Weights of a small GPT-style language model, trained from scratch on English Wikipedia.
Size: 9 layers, width 640, MLP 2560 squared ReLU, 89.8M parameters.
Each number is 200 + 30 x the weight over its row's rms, rounded and kept within 0 to 999. Layers, rows and columns count from 0. The size before them is the row's rms in percent of the matrix's.

# layer 2 MLP down (transposed), 2560x640, rms 0.0327, rows 147-201, columns 512-575
085,172,224,172,169,224,217,195,244,212,249,188,189,154,222,222,170,218,240,196,196,141,193,197,281,246,193,207,194,235,183,167,225,197,210,167,169,207,241,191,223,187,205,182,208,184,222,183,148,217,175,186,204,241,193,207,190,192,228,109,171,216,221,187,186
106,149,172,253,262,164,229,188,182,218,266,224,235,188,158,227,181,226,186,213,182,195,225,196,207,184,193,201,226,257,135,184,199,169,215,208,243,205,232,223,205,123,176,255,200,289,228,211,185,175,198,219,233,220,168,208,204,160,230,230,200,144,212,175,214
105,195,153,144,203,177,227,179,168,176,251,192,194,240,178,252,222,217,164,226,220,173,237,233,227,200,277,251,173,194,203,210,230,189,187,196,180,193,236,176,234,191,201,254,178,133,181,231,222,195,200,224,218,177,212,186,151,217,214,146,232,213,128,211,189
093,210,171,239,198,191,195,188,235,186,173,259,238,191,179,196,225,207,195,200,228,163,147,206,183,216,237,231,196,202,201,170,161,233,257,174,208,225,195,237,231,105,213,171,144,312,237,205,197,199,216,143,185,194,199,224,240,201,252,164,208,201,155,206,245
093,171,237,219,218,250,160,185,192,172,264,228,171,231,202,181,154,220,127,202,196,163,190,223,186,242,206,236,259,218,209,203,230,175,243,157,169,212,249,180,219,180,242,205,196,198,162,197,185,250,224,192,192,252,172,211,188,217,147,191,186,173,158,195,244
091,185,170,179,240,217,205,249,218,215,202,159,224,214,151,207,199,190,197,232,235,210,219,184,252,199,234,245,229,211,251,199,192,208,242,228,192,204,153,217,195,142,244,184,194,233,171,184,219,209,167,233,222,235,215,197,255,253,201,237,154,225,168,215,144
098,192,197,194,238,190,210,211,172,211,212,159,189,170,179,202,187,236,247,178,184,238,254,188,202,154,253,203,171,211,194,207,172,193,192,215,202,239,172,224,232,131,254,175,192,249,184,232,183,178,190,190,255,117,173,198,214,126,199,194,188,254,189,189,178
102,195,243,210,238,179,193,177,206,191,170,199,207,254,113,231,182,178,177,196,182,234,179,154,208,217,211,240,155,187,172,158,235,216,202,228,224,145,218,199,200,137,231,206,168,232,201,265,235,257,210,202,191,206,212,173,221,226,216,161,231,185,197,165,244
102,168,215,210,151,222,199,189,196,203,221,193,200,214,202,197,183,189,217,183,182,243,144,165,180,174,212,142,211,185,224,208,228,128,217,200,217,171,167,168,164,217,186,156,210,210,208,185,220,209,204,216,180,191,232,224,264,194,187,235,195,214,147,235,250
105,177,207,180,240,205,207,178,226,203,209,213,149,219,166,199,192,225,200,265,228,221,171,188,246,203,227,181,222,192,249,179,172,192,191,136,188,190,216,222,205,69,144,220,114,185,181,256,232,217,171,245,254,164,179,248,168,234,95,167,231,201,209,176,164
113,218,160,189,198,182,228,250,183,239,209,209,174,210,208,218,194,189,236,237,220,186,169,209,201,209,181,189,208,198,214,174,184,115,261,197,263,196,211,199,234,188,215,165,181,211,177,231,212,247,140,177,196,226,215,187,184,229,212,172,203,219,231,253,191
099,176,205,198,204,217,204,173,200,179,196,163,147,179,207,163,235,187,202,206,199,212,173,185,206,244,256,154,169,197,217,178,172,233,212,187,231,216,257,219,207,174,137,199,170,158,218,232,180,212,238,234,198,159,189,195,131,204,255,164,160,212,224,188,233
104,182,217,292,183,216,188,234,223,204,184,153,215,178,163,226,228,201,179,173,231,243,237,198,218,209,165,198,171,221,205,229,173,186,205,169,192,212,162,193,234,234,187,192,202,148,188,188,184,234,157,205,173,168,179,218,232,218,185,200,157,186,151,167,236
097,189,204,198,235,232,217,208,188,191,212,126,199,237,210,219,218,229,191,204,150,279,185,239,198,164,197,173,202,183,187,182,134,173,216,174,172,198,179,212,218,227,204,235,178,194,176,202,182,171,244,163,171,207,172,229,190,211,231,164,253,184,162,203,166
098,224,198,212,197,180,186,191,215,155,181,165,267,175,186,156,166,187,256,290,196,195,238,167,217,212,179,233,214,150,223,244,129,201,175,204,226,202,194,208,203,156,175,148,182,249,172,190,230,229,200,165,230,172,147,183,166,211,173,206,148,241,205,180,189
098,197,204,187,175,224,187,202,201,194,204,259,192,218,209,168,212,196,190,190,159,208,124,262,180,177,180,180,179,177,215,156,174,154,207,204,218,245,184,178,178,154,233,251,200,207,119,167,183,238,168,188,235,212,161,227,217,159,219,218,131,228,186,161,177
104,174,175,227,220,229,192,229,147,209,161,232,181,214,222,204,162,225,208,168,218,261,211,177,228,211,217,181,260,252,219,247,182,193,152,191,205,230,197,204,188,121,227,225,180,260,185,188,239,165,205,223,246,176,191,176,217,187,172,146,203,146,199,135,204
094,208,187,191,214,180,164,162,249,232,239,185,209,200,228,211,153,186,187,205,140,255,180,201,227,171,207,176,159,168,140,233,186,196,216,182,217,205,205,151,150,217,181,227,223,264,178,177,192,184,196,203,157,160,211,195,229,203,162,215,162,122,197,178,190
095,209,164,160,196,219,204,242,192,206,194,210,201,210,204,200,199,170,245,185,206,201,208,220,178,186,218,178,206,153,161,182,229,219,204,137,243,152,183,161,200,249,183,207,173,217,235,221,222,219,159,226,205,160,208,212,226,184,184,141,179,177,170,237,170
107,155,192,180,205,227,195,237,179,181,212,219,177,163,157,189,198,246,204,220,176,201,177,207,221,190,174,198,181,265,206,180,182,155,200,279,198,220,228,142,213,242,254,247,190,213,209,203,220,227,225,245,186,229,237,224,197,204,161,224,205,229,185,204,236
103,210,231,181,207,260,193,164,164,134,221,241,169,241,156,264,242,208,179,176,160,203,190,234,190,178,223,206,190,195,216,208,267,277,228,201,209,183,219,169,242,188,236,185,223,198,229,180,163,227,221,221,234,213,211,150,252,207,185,176,216,214,150,155,200
104,181,220,216,184,182,210,180,191,193,237,181,192,187,207,225,206,242,181,218,134,162,189,169,192,209,184,170,183,211,174,158,215,156,183,165,216,207,226,257,182,234,175,196,166,180,190,218,236,189,225,159,130,190,254,114,172,198,179,189,134,229,184,195,180
104,236,159,235,198,209,216,205,251,192,178,223,185,180,123,198,185,205,210,191,223,171,126,197,198,211,208,183,225,226,154,170,161,185,218,234,201,246,112,158,177,250,170,214,154,183,238,215,195,178,219,162,224,184,192,223,191,186,270,182,188,192,192,222,206
107,137,200,219,212,248,227,177,202,213,236,206,165,232,187,222,179,187,159,226,150,231,144,174,220,170,196,187,254,182,163,225,257,184,173,174,188,244,213,174,197,228,218,201,200,174,170,240,211,183,169,236,196,229,176,228,226,227,159,193,199,212,210,222,211
100,149,241,255,183,211,206,181,256,156,211,233,211,248,180,151,230,183,171,192,174,226,214,152,225,230,155,140,186,130,219,189,179,215,188,208,266,187,213,192,200,191,142,211,216,192,238,181,236,201,165,214,191,194,202,224,156,155,188,182,247,243,177,188,217
096,212,195,193,209,265,178,210,226,212,179,202,182,171,244,201,233,246,197,203,231,215,211,235,191,166,190,172,196,188,202,147,200,211,178,219,177,160,227,171,212,198,216,213,187,162,218,184,184,199,195,161,194,157,225,210,223,201,203,210,204,206,164,194,198
098,194,209,246,176,212,217,190,146,191,220,188,214,184,248,241,210,185,176,234,193,201,130,234,216,192,213,188,243,203,239,207,164,203,204,169,228,158,201,217,173,165,200,212,194,276,235,215,211,223,199,171,169,311,215,180,226,214,209,177,223,197,219,236,232
091,210,158,140,158,199,197,191,212,176,216,232,228,197,222,135,182,236,181,200,183,237,231,236,223,227,184,241,207,190,213,229,224,213,195,167,244,235,204,192,208,150,241,164,185,246,173,200,155,228,253,192,176,215,202,219,185,143,190,194,174,193,240,217,224
102,155,249,147,176,249,216,236,176,219,204,186,206,232,185,201,148,190,152,213,210,261,244,233,195,189,145,253,188,168,167,223,223,236,226,294,213,222,238,221,151,207,195,201,213,223,259,153,234,210,224,212,193,197,184,152,178,168,171,178,207,195,185,215,168
102,277,215,196,250,228,205,233,232,205,172,121,183,163,281,214,194,187,164,225,264,226,162,251,169,249,180,195,198,249,171,208,194,125,273,201,197,141,171,192,303,197,185,212,212,223,178,179,210,230,138,244,172,199,155,165,221,232,195,214,200,220,243,254,191
103,176,209,213,222,164,209,195,167,208,236,186,186,178,176,176,229,260,242,183,188,200,233,195,201,126,198,211,220,182,191,167,160,157,214,222,168,165,174,197,173,279,245,182,182,168,182,168,213,210,201,195,278,194,183,199,181,133,204,183,180,177,177,184,253
103,127,203,227,193,196,165,217,225,192,202,242,161,260,198,181,197,210,198,225,221,167,226,220,202,213,187,198,184,184,161,177,223,264,222,181,163,252,219,174,176,149,198,141,187,211,172,175,194,184,188,180,168,209,188,176,238,201,197,181,252,193,229,207,185
096,249,199,234,190,171,172,220,241,208,177,183,219,227,211,158,177,196,233,179,211,217,210,196,226,220,187,177,213,255,216,197,220,234,270,211,158,172,218,215,209,130,215,174,184,274,172,194,196,181,201,192,155,226,222,221,193,184,232,237,258,190,219,232,197
092,147,182,145,220,253,161,205,185,161,143,204,217,276,243,219,183,142,155,220,151,236,221,209,205,203,146,225,213,227,168,198,226,189,179,160,221,217,177,255,176,178,219,176,210,179,189,196,236,175,201,171,216,236,232,170,185,104,194,182,170,232,230,220,240
097,205,188,202,174,218,155,170,166,212,228,222,203,153,166,285,224,211,203,208,240,223,148,275,215,177,202,218,195,239,182,258,193,206,241,151,191,155,228,222,212,216,250,156,158,217,205,205,234,217,235,198,150,240,199,167,221,198,185,241,156,181,214,215,247
097,220,212,238,192,159,242,159,154,203,197,147,215,196,176,221,203,196,254,258,241,201,193,204,205,193,202,174,227,206,192,236,171,210,191,251,230,270,212,190,232,199,228,157,194,228,205,202,174,159,204,258,205,244,175,209,213,215,230,182,209,205,215,146,238
105,226,226,159,251,176,238,200,189,259,158,201,191,167,173,248,201,212,174,192,184,144,278,223,187,205,205,238,219,269,190,225,152,242,170,200,258,155,194,209,199,191,172,205,202,175,202,265,181,219,190,207,183,194,223,182,211,167,204,196,202,227,124,249,211
106,172,210,166,192,206,211,192,172,214,222,195,195,247,250,213,228,239,166,202,131,239,232,194,198,191,186,197,198,208,229,155,207,137,161,203,231,211,192,182,198,284,192,171,224,209,164,168,199,141,135,216,210,207,188,224,224,200,240,221,213,190,121,176,257
098,209,225,223,155,216,147,203,225,170,190,234,203,148,144,232,215,203,246,151,215,174,149,188,200,201,239,177,206,195,200,266,187,169,207,163,194,211,204,178,158,220,231,200,200,197,200,243,171,202,215,232,203,181,227,178,210,194,205,229,173,242,229,170,178
098,174,213,234,181,162,199,206,164,200,173,144,164,210,196,261,188,211,175,172,162,197,177,193,194,195,191,165,195,188,134,198,132,178,187,203,210,125,237,206,189,204,154,207,163,151,220,213,182,175,236,190,212,205,183,209,170,178,126,180,219,181,155,247,197
104,246,253,197,204,262,266,168,220,224,208,217,205,206,166,215,155,260,133,257,189,179,195,217,202,236,227,189,95,96,222,170,215,181,167,186,193,192,185,191,214,247,212,169,226,218,117,215,191,186,147,154,234,201,257,205,237,252,201,205,187,192,184,160,220
099,179,271,187,195,203,166,195,220,161,168,167,198,173,186,205,206,230,210,189,219,125,187,200,199,200,213,233,167,169,227,189,216,237,165,173,166,204,195,157,182,112,198,212,218,288,189,181,186,240,249,206,99,182,251,235,156,175,214,230,198,193,199,176,205
098,157,196,183,178,199,185,195,202,137,188,212,208,255,256,180,198,208,185,193,214,180,138,220,213,219,253,264,194,216,240,167,274,201,237,250,177,179,203,131,177,210,233,187,222,231,212,212,212,218,210,187,230,171,224,197,216,192,184,244,201,230,197,232,219
102,181,217,216,251,169,187,183,194,203,173,232,192,173,210,152,190,241,217,251,213,233,168,201,214,218,233,177,150,228,231,174,175,166,220,266,202,147,151,161,221,149,208,173,269,213,230,223,196,201,206,215,218,204,236,220,240,197,139,219,207,205,230,181,213
101,184,200,263,169,243,153,162,236,181,218,222,139,216,186,205,207,171,149,188,194,191,190,175,196,227,175,217,173,148,207,174,159,170,197,182,153,186,175,196,232,174,253,177,147,158,211,181,247,182,224,127,187,192,218,184,169,180,208,240,174,158,196,211,175
113,204,228,227,191,198,172,165,204,246,202,155,219,199,186,198,246,221,188,243,222,231,250,192,182,203,191,189,222,190,164,177,186,177,246,213,252,169,217,205,181,152,224,180,165,163,198,202,248,243,199,167,164,179,205,151,216,212,141,197,183,182,195,170,254
096,234,192,191,186,226,210,161,189,175,164,200,167,224,165,232,195,252,249,180,194,202,194,169,196,252,162,223,232,271,241,227,251,232,170,211,211,171,218,158,170,136,208,232,150,282,154,208,207,192,165,171,229,215,237,188,190,195,256,196,191,198,253,181,180
103,199,151,171,211,182,217,209,236,152,273,244,205,180,206,182,190,216,208,176,204,221,271,198,184,210,190,250,175,212,225,175,199,226,202,195,179,222,223,196,204,192,215,212,214,259,250,230,214,163,191,204,208,203,244,190,189,185,254,224,205,162,209,167,176
103,164,176,196,185,218,217,198,200,207,225,231,208,194,212,195,257,181,190,163,231,184,226,190,228,212,249,162,179,242,207,251,168,193,275,195,207,232,158,232,136,171,145,134,182,213,187,235,203,202,222,210,171,172,203,208,200,193,134,234,198,179,187,202,271
106,172,251,244,219,231,209,195,189,225,220,211,178,244,231,178,224,163,173,219,228,222,157,245,216,253,185,163,203,176,230,192,195,194,213,221,242,194,143,188,218,248,256,210,195,184,206,224,157,216,158,246,189,197,201,210,173,197,223,189,194,212,241,185,162
104,190,166,165,185,248,153,200,229,219,157,196,146,253,180,168,140,193,227,237,210,210,164,222,180,170,170,136,189,232,211,170,188,175,186,193,191,212,144,233,201,255,241,170,169,150,149,207,264,195,201,239,169,165,235,196,206,213,227,163,196,176,229,179,191
104,207,221,241,183,184,198,212,158,202,165,212,174,242,213,206,228,211,168,261,172,144,278,182,175,179,150,247,172,231,199,205,211,157,194,213,239,188,154,190,188,231,216,210,223,128,199,250,208,172,196,203,217,212,209,208,158,230,196,256,174,202,205,222,199
099,210,203,185,199,220,208,216,251,183,225,165,253,229,259,186,202,213,138,202,176,173,174,180,159,194,254,221,222,218,188,193,226,172,183,225,179,224,188,254,142,233,214,174,193,148,154,186,257,213,177,187,204,243,200,161,198,216,185,220,247,227,184,200,202
097,136,223,211,208,168,210,193,208,201,202,190,181,200,211,181,192,249,198,244,192,253,204,217,222,227,218,276,239,128,258,209,249,187,241,270,225,128,194,225,194,222,218,190,211,202,156,168,166,202,198,141,150,217,149,184,200,207,273,179,199,216,251,198,213
098,231,209,246,275,238,198,216,198,200,214,221,208,206,204,151,172,186,158,173,211,165,210,184,204,221,219,180,190,208,174,240,176,202,210,195,184,185,158,212,180,138,222,174,151,269,222,237,226,222,232,162,200,179,217,234,159,177,184,188,164,210,238,196,180
# layer 2 MLP up, 2560x640, rms 0.0373, rows 148-201, columns 512-575
104,223,193,163,175,202,208,210,258,183,218,202,197,154,197,224,165,186,197,193,227,264,179,226,213,183,208,188,214,209,220,171,155,212,187,205,249,201,190,178,182,215,181,167,182,202,193,203,190,166,175,182,189,170,230,281,211,220,176,208,226,177,201,214,211
103,199,199,214,216,189,215,210,211,218,202,200,179,245,180,238,233,181,183,150,202,178,154,223,219,197,194,211,176,179,152,197,207,239,183,215,230,190,239,199,230,205,174,200,238,216,229,261,178,211,178,174,191,231,240,189,244,225,165,232,256,198,170,208,182
093,183,225,220,197,158,259,182,193,247,187,144,180,129,150,173,163,86,201,173,206,215,164,241,209,242,163,159,238,200,143,209,227,185,161,245,149,169,161,233,186,207,219,221,146,153,231,198,196,208,166,127,190,170,207,250,207,183,197,214,210,225,182,215,210
096,210,211,201,157,217,282,189,184,217,151,249,211,200,192,204,155,167,164,132,186,192,127,235,141,178,197,236,228,212,127,188,179,198,181,189,179,177,144,158,147,218,222,196,229,232,171,219,208,181,190,229,192,209,171,217,200,215,221,174,183,230,239,173,263
093,277,252,169,208,189,213,204,174,167,187,179,177,178,186,197,174,221,130,219,201,254,163,210,224,166,221,177,157,196,170,179,168,185,191,191,187,216,190,179,204,166,182,218,194,201,191,160,207,178,152,221,168,173,218,209,203,211,220,144,189,198,208,181,168
099,184,224,213,248,242,229,184,232,203,168,189,182,151,149,164,146,220,130,217,201,203,189,194,238,199,200,227,174,172,253,151,142,144,197,197,168,226,256,178,178,213,182,170,179,175,196,238,259,225,249,239,206,164,219,227,226,224,213,157,120,184,184,178,276
102,174,274,213,203,224,179,162,167,161,209,188,180,165,191,199,212,219,156,178,221,188,262,222,247,215,186,162,198,194,229,196,165,195,159,196,212,235,148,203,232,228,250,195,222,169,179,173,177,182,207,204,184,169,184,166,211,209,162,207,211,210,183,146,192
101,222,189,255,133,195,168,196,239,138,250,189,224,158,198,158,213,221,181,201,188,164,218,207,225,260,241,193,195,191,198,212,247,141,227,186,147,217,145,165,200,187,247,144,229,208,191,152,146,191,173,160,217,228,176,205,216,219,160,219,201,217,180,221,226
104,201,175,232,173,249,180,157,214,165,235,236,246,209,218,235,224,168,179,230,218,168,173,171,226,204,184,240,203,226,174,183,224,220,203,223,191,152,196,210,230,174,201,130,267,192,187,224,193,196,202,215,213,236,187,160,241,213,156,203,180,174,249,216,193
113,203,249,177,176,220,174,212,192,195,250,235,229,220,208,176,170,177,179,208,187,207,177,178,189,234,218,186,169,184,235,176,164,186,226,230,199,171,137,213,184,226,212,176,223,192,167,228,206,153,213,199,196,223,189,220,178,271,198,239,170,182,197,210,198
099,173,212,210,172,177,230,237,219,214,183,197,200,216,193,222,178,169,153,239,165,187,185,156,205,191,198,267,209,203,179,227,184,157,205,221,144,165,192,218,211,182,136,195,245,194,196,215,257,187,204,196,219,239,218,226,229,229,148,199,175,215,182,228,238
103,214,201,191,170,202,208,198,182,170,168,150,177,174,154,194,181,155,214,200,225,214,222,214,193,209,195,268,231,184,188,192,173,225,202,229,167,174,203,160,232,191,233,253,282,191,196,199,179,200,186,172,191,191,156,188,149,195,182,155,207,197,210,222,206
094,220,178,247,165,166,206,169,199,213,204,262,199,198,209,162,259,165,184,188,200,243,221,208,220,143,215,181,151,168,166,170,198,197,164,198,227,204,183,189,243,249,198,212,219,181,186,217,188,211,187,244,214,189,164,219,200,244,180,226,234,195,158,204,185
098,194,149,190,207,205,256,212,230,177,238,199,233,165,170,187,232,214,185,211,208,195,231,215,242,194,200,207,206,163,220,252,167,137,194,174,229,207,190,205,206,185,235,167,217,205,160,190,208,237,254,226,164,211,169,204,187,213,189,196,194,199,192,229,185
098,163,212,239,204,216,177,191,183,225,182,193,218,197,201,190,175,198,198,249,223,187,163,201,222,197,222,216,203,169,173,222,208,199,174,211,197,117,192,222,202,218,171,209,186,192,229,203,193,178,198,231,168,209,249,222,261,207,176,169,222,185,199,209,210
105,200,185,223,166,182,189,166,189,201,235,182,182,224,215,208,168,172,207,258,177,243,189,185,258,265,219,225,204,180,169,184,213,237,182,202,230,193,206,180,221,212,198,148,225,201,245,221,225,209,229,211,193,237,212,199,231,215,163,205,214,188,197,143,235
092,168,208,194,156,190,198,196,186,229,211,147,181,191,194,211,189,226,218,209,198,161,197,192,181,150,175,198,234,202,245,233,192,206,192,222,176,191,252,240,174,214,173,229,255,176,182,186,191,203,208,239,189,203,210,182,181,212,162,208,188,174,196,215,180
095,203,178,228,212,199,234,248,216,206,167,170,194,175,190,216,165,223,155,190,254,251,203,250,150,129,234,253,205,176,187,155,170,177,221,177,151,161,179,199,181,220,186,200,252,201,124,201,197,164,162,182,197,193,178,207,182,248,194,191,239,172,191,227,240
111,160,231,244,189,220,200,126,201,205,264,181,235,223,229,180,258,188,176,166,178,213,240,208,195,189,223,192,199,169,144,168,202,188,220,149,177,221,233,207,199,219,175,184,243,199,209,187,212,182,209,216,155,187,127,158,184,300,174,232,244,203,223,194,202
104,214,234,207,187,197,205,198,184,230,179,225,126,242,193,197,233,202,157,152,150,166,218,144,175,219,216,196,184,192,208,162,183,212,224,254,208,239,194,208,207,195,188,195,183,217,196,199,218,214,220,185,230,168,240,203,205,229,214,151,207,208,203,170,223
099,190,159,179,178,222,237,192,191,203,154,177,241,241,217,213,170,102,177,190,169,190,214,173,202,160,227,237,187,226,164,190,187,137,169,214,159,234,205,151,186,230,238,178,222,220,223,198,237,208,167,206,181,165,206,202,180,208,233,156,217,194,209,183,198
105,147,195,222,181,233,190,202,203,156,195,159,251,156,187,209,251,169,194,124,211,226,185,179,205,226,208,220,160,226,168,232,234,204,216,211,174,123,223,169,242,227,180,212,225,186,239,217,166,215,217,167,201,211,193,258,214,247,227,230,186,178,166,234,205
105,205,245,190,172,188,214,170,199,254,210,269,190,191,297,219,171,235,215,167,190,207,164,197,170,242,184,243,222,193,188,234,235,190,220,207,214,213,212,199,232,188,192,159,238,191,180,205,195,211,186,197,173,246,238,227,266,219,189,200,282,170,168,176,205
103,243,174,197,151,224,197,175,227,219,206,181,227,197,227,183,205,214,155,192,220,154,158,174,269,217,281,211,118,210,236,147,168,199,204,188,134,198,214,182,187,181,168,170,213,219,207,163,183,189,131,215,192,207,201,174,218,185,187,179,147,217,223,167,214
095,259,203,193,216,172,208,151,222,195,194,168,240,172,202,180,141,202,213,187,142,164,233,229,209,202,211,162,250,188,178,230,193,175,252,181,140,225,187,189,180,221,174,173,236,203,208,179,283,200,208,190,207,205,163,223,179,223,203,183,188,217,245,202,201
095,251,154,219,221,158,191,212,158,205,170,154,174,227,203,182,233,153,180,193,238,196,147,178,173,183,191,221,210,200,191,210,184,193,221,193,196,157,177,224,159,212,192,216,196,217,238,227,233,250,192,227,139,191,163,213,254,206,214,191,153,204,165,196,182
094,162,178,241,207,241,277,170,209,190,196,177,122,170,172,192,190,180,191,197,217,175,171,176,215,205,148,216,226,203,232,178,214,214,243,203,221,190,219,197,196,220,195,186,186,177,198,246,176,220,194,169,166,212,236,200,216,225,249,202,196,205,191,205,174
103,239,211,239,169,135,197,217,218,209,197,166,241,250,186,185,144,204,161,203,179,222,255,185,185,215,191,180,207,185,187,216,185,234,249,187,226,238,243,165,210,260,292,169,234,204,187,197,218,194,216,223,175,200,175,177,250,204,156,164,206,167,178,228,266
099,184,152,134,191,195,247,250,180,167,201,162,160,177,172,157,138,192,150,227,225,230,169,181,201,230,223,199,251,253,223,179,153,198,253,201,235,171,190,251,144,217,139,200,266,256,198,224,201,207,236,214,202,209,206,223,202,224,213,210,154,196,202,199,195
103,232,189,156,150,145,198,145,170,170,232,155,187,185,165,213,224,165,188,215,197,174,226,225,213,182,242,225,207,196,148,238,169,151,209,197,180,201,151,203,226,220,156,223,235,216,225,245,191,200,168,144,184,122,205,161,235,197,166,123,239,167,193,254,169
101,205,181,236,186,252,208,178,226,152,180,160,196,223,215,224,248,220,189,208,233,218,170,204,191,235,217,192,176,205,231,185,232,109,218,252,208,186,237,200,203,205,244,155,215,186,196,226,219,157,195,238,163,179,206,198,223,247,208,237,220,206,307,215,194
096,243,204,196,188,231,221,223,208,155,228,171,232,164,172,193,293,242,217,165,224,219,169,239,241,235,201,187,179,204,200,191,198,179,189,191,193,241,206,194,198,168,188,159,217,205,156,150,215,206,188,245,210,173,186,221,217,221,187,227,136,224,196,214,215
089,171,201,225,225,236,251,169,181,195,209,202,180,180,164,193,196,251,190,153,179,173,217,177,250,103,204,222,138,188,234,177,263,231,243,220,257,171,215,200,242,209,206,211,200,207,177,186,180,194,173,165,230,133,197,210,272,209,224,193,240,176,211,168,162
097,220,162,214,176,144,205,189,208,213,175,195,182,213,185,190,179,209,151,191,283,233,192,175,240,176,165,200,206,213,166,235,176,243,227,168,201,177,261,242,128,212,308,145,268,217,192,204,214,239,184,227,185,210,188,221,275,236,201,180,171,223,204,221,210
095,246,231,198,226,161,233,165,149,218,134,227,264,145,239,249,193,219,180,174,230,182,190,198,190,162,242,212,172,199,195,219,198,174,225,202,218,213,228,200,225,191,167,206,243,209,215,200,206,243,217,212,199,218,173,204,198,229,221,288,199,179,203,224,178
107,229,235,197,195,234,179,199,170,212,209,172,144,219,176,153,187,189,210,162,236,147,198,210,226,169,240,282,184,210,230,174,206,218,211,207,190,170,201,241,187,208,167,220,194,228,188,241,285,246,225,149,183,155,230,216,194,219,186,146,215,176,191,170,234
105,265,197,180,209,195,284,188,189,230,207,185,211,233,190,212,227,192,202,197,183,217,242,209,202,220,156,253,143,173,217,209,134,191,221,238,219,197,197,193,194,257,189,195,244,191,195,273,206,230,247,244,220,164,175,236,220,216,217,144,203,147,256,226,193
098,197,174,131,165,200,230,222,238,169,237,170,184,209,213,233,210,184,224,203,251,172,222,180,152,194,190,231,191,188,188,213,142,134,173,216,166,139,151,213,235,217,197,168,181,197,234,176,136,196,193,195,197,222,200,232,189,242,210,173,190,206,195,212,166
094,194,178,247,177,219,210,177,221,178,153,184,225,169,195,212,174,172,194,211,228,180,189,177,164,199,198,209,223,191,205,203,164,204,228,198,95,216,204,201,235,187,226,157,187,187,216,220,237,194,180,174,186,187,176,193,245,213,190,168,200,190,170,192,214
105,211,188,182,178,207,241,153,239,212,264,209,218,165,253,199,221,131,185,210,187,174,239,170,212,177,189,179,186,219,195,209,209,232,182,235,163,158,215,161,164,234,204,145,145,183,194,248,177,168,179,173,166,194,189,167,242,203,200,247,265,191,170,170,228
092,166,191,198,179,245,198,222,211,215,185,228,203,169,236,196,204,161,127,212,144,211,213,194,230,202,200,203,137,191,232,233,218,231,236,162,173,188,151,199,158,187,220,202,228,210,193,151,184,198,154,216,176,219,201,182,225,216,237,198,193,216,171,260,213
099,185,195,230,176,246,234,160,247,232,216,221,231,165,250,158,216,173,235,151,188,182,233,148,200,196,227,230,193,170,184,239,174,229,220,191,214,206,220,175,223,194,181,158,236,165,240,229,195,153,181,158,202,244,197,187,204,170,202,210,241,161,224,204,255
101,176,188,126,207,197,221,207,177,256,190,190,197,213,214,175,242,126,201,132,174,156,241,195,191,199,210,224,263,207,169,194,194,184,213,217,176,158,173,204,221,239,176,155,198,203,223,243,220,203,216,201,216,125,174,251,201,259,169,191,225,216,206,198,213
103,178,208,149,242,195,242,168,230,185,195,196,226,236,238,183,180,213,138,229,182,195,201,211,211,182,241,199,200,220,164,247,236,208,203,187,179,154,255,187,203,194,192,197,248,231,201,192,182,205,142,195,185,230,197,185,162,213,181,150,210,206,233,229,203
117,177,228,194,203,178,256,217,199,208,216,160,195,171,200,207,172,216,180,200,185,198,195,190,200,181,257,159,160,201,196,189,215,211,222,227,177,215,226,187,194,194,188,116,223,189,190,236,243,192,238,189,188,224,193,199,185,214,194,217,173,185,197,173,179
095,197,185,199,188,183,156,172,208,196,156,194,217,250,154,253,186,171,209,201,203,188,254,188,171,213,193,184,252,239,265,194,233,196,192,207,206,192,257,235,222,209,193,214,244,212,167,212,227,205,222,205,202,182,202,199,185,203,225,204,183,227,199,174,190
103,172,199,229,183,272,201,191,205,226,200,188,198,155,177,204,230,200,147,190,197,227,157,180,208,141,307,200,154,212,159,229,123,118,206,210,187,194,200,197,203,192,216,215,229,208,140,164,213,236,214,209,196,222,193,194,242,255,237,235,174,162,179,180,242
102,221,239,224,217,190,204,193,185,220,203,155,215,189,206,226,169,236,206,187,200,230,159,223,153,195,197,221,228,179,174,167,175,147,150,239,120,163,197,162,137,188,212,205,156,193,188,183,206,175,227,179,176,224,183,186,163,232,242,249,157,203,145,221,199
106,204,187,229,198,176,218,162,214,171,240,183,200,228,229,169,245,147,158,181,165,211,120,194,198,201,257,152,226,227,192,204,178,152,171,240,209,193,236,207,146,184,157,223,198,220,199,206,190,217,206,209,183,200,223,204,275,232,200,265,213,181,241,188,192
106,159,172,221,172,217,308,132,220,185,185,229,198,191,265,229,148,204,241,195,170,208,187,168,237,239,208,229,177,183,206,205,225,178,197,190,197,185,194,212,207,215,180,191,177,200,167,221,149,127,233,156,228,197,140,168,166,170,194,230,186,169,231,206,183
103,180,230,181,244,185,222,185,256,249,180,277,142,223,215,199,258,175,212,179,222,215,195,194,243,180,166,235,199,217,205,223,212,217,195,188,218,197,229,198,200,197,174,171,271,186,213,251,161,209,238,189,112,214,236,231,317,200,147,234,191,156,259,204,249
100,181,211,180,212,244,270,178,187,211,242,223,168,225,163,189,207,170,240,139,230,194,242,160,210,203,197,170,200,207,269,205,210,208,185,218,220,161,170,192,177,198,198,216,167,190,200,183,177,204,229,190,236,142,243,240,182,198,209,162,263,181,225,179,186
091,215,177,228,203,210,201,204,261,241,248,152,195,170,243,230,238,206,208,188,175,199,225,195,252,180,200,191,241,192,234,139,144,157,190,170,251,166,172,204,181,187,207,245,212,184,144,206,263,212,211,209,195,209,170,156,298,230,191,171,175,192,178,179,201
100,261,214,159,229,184,200,175,183,200,242,235,158,151,183,192,250,211,177,160,176,219,234,213,212,161,208,239,155,177,160,230,174,256,232,194,245,218,221,197,190,197,198,188,234,202,191,223,166,253,201,190,194,173,164,173,205,274,135,238,176,134,221,219,206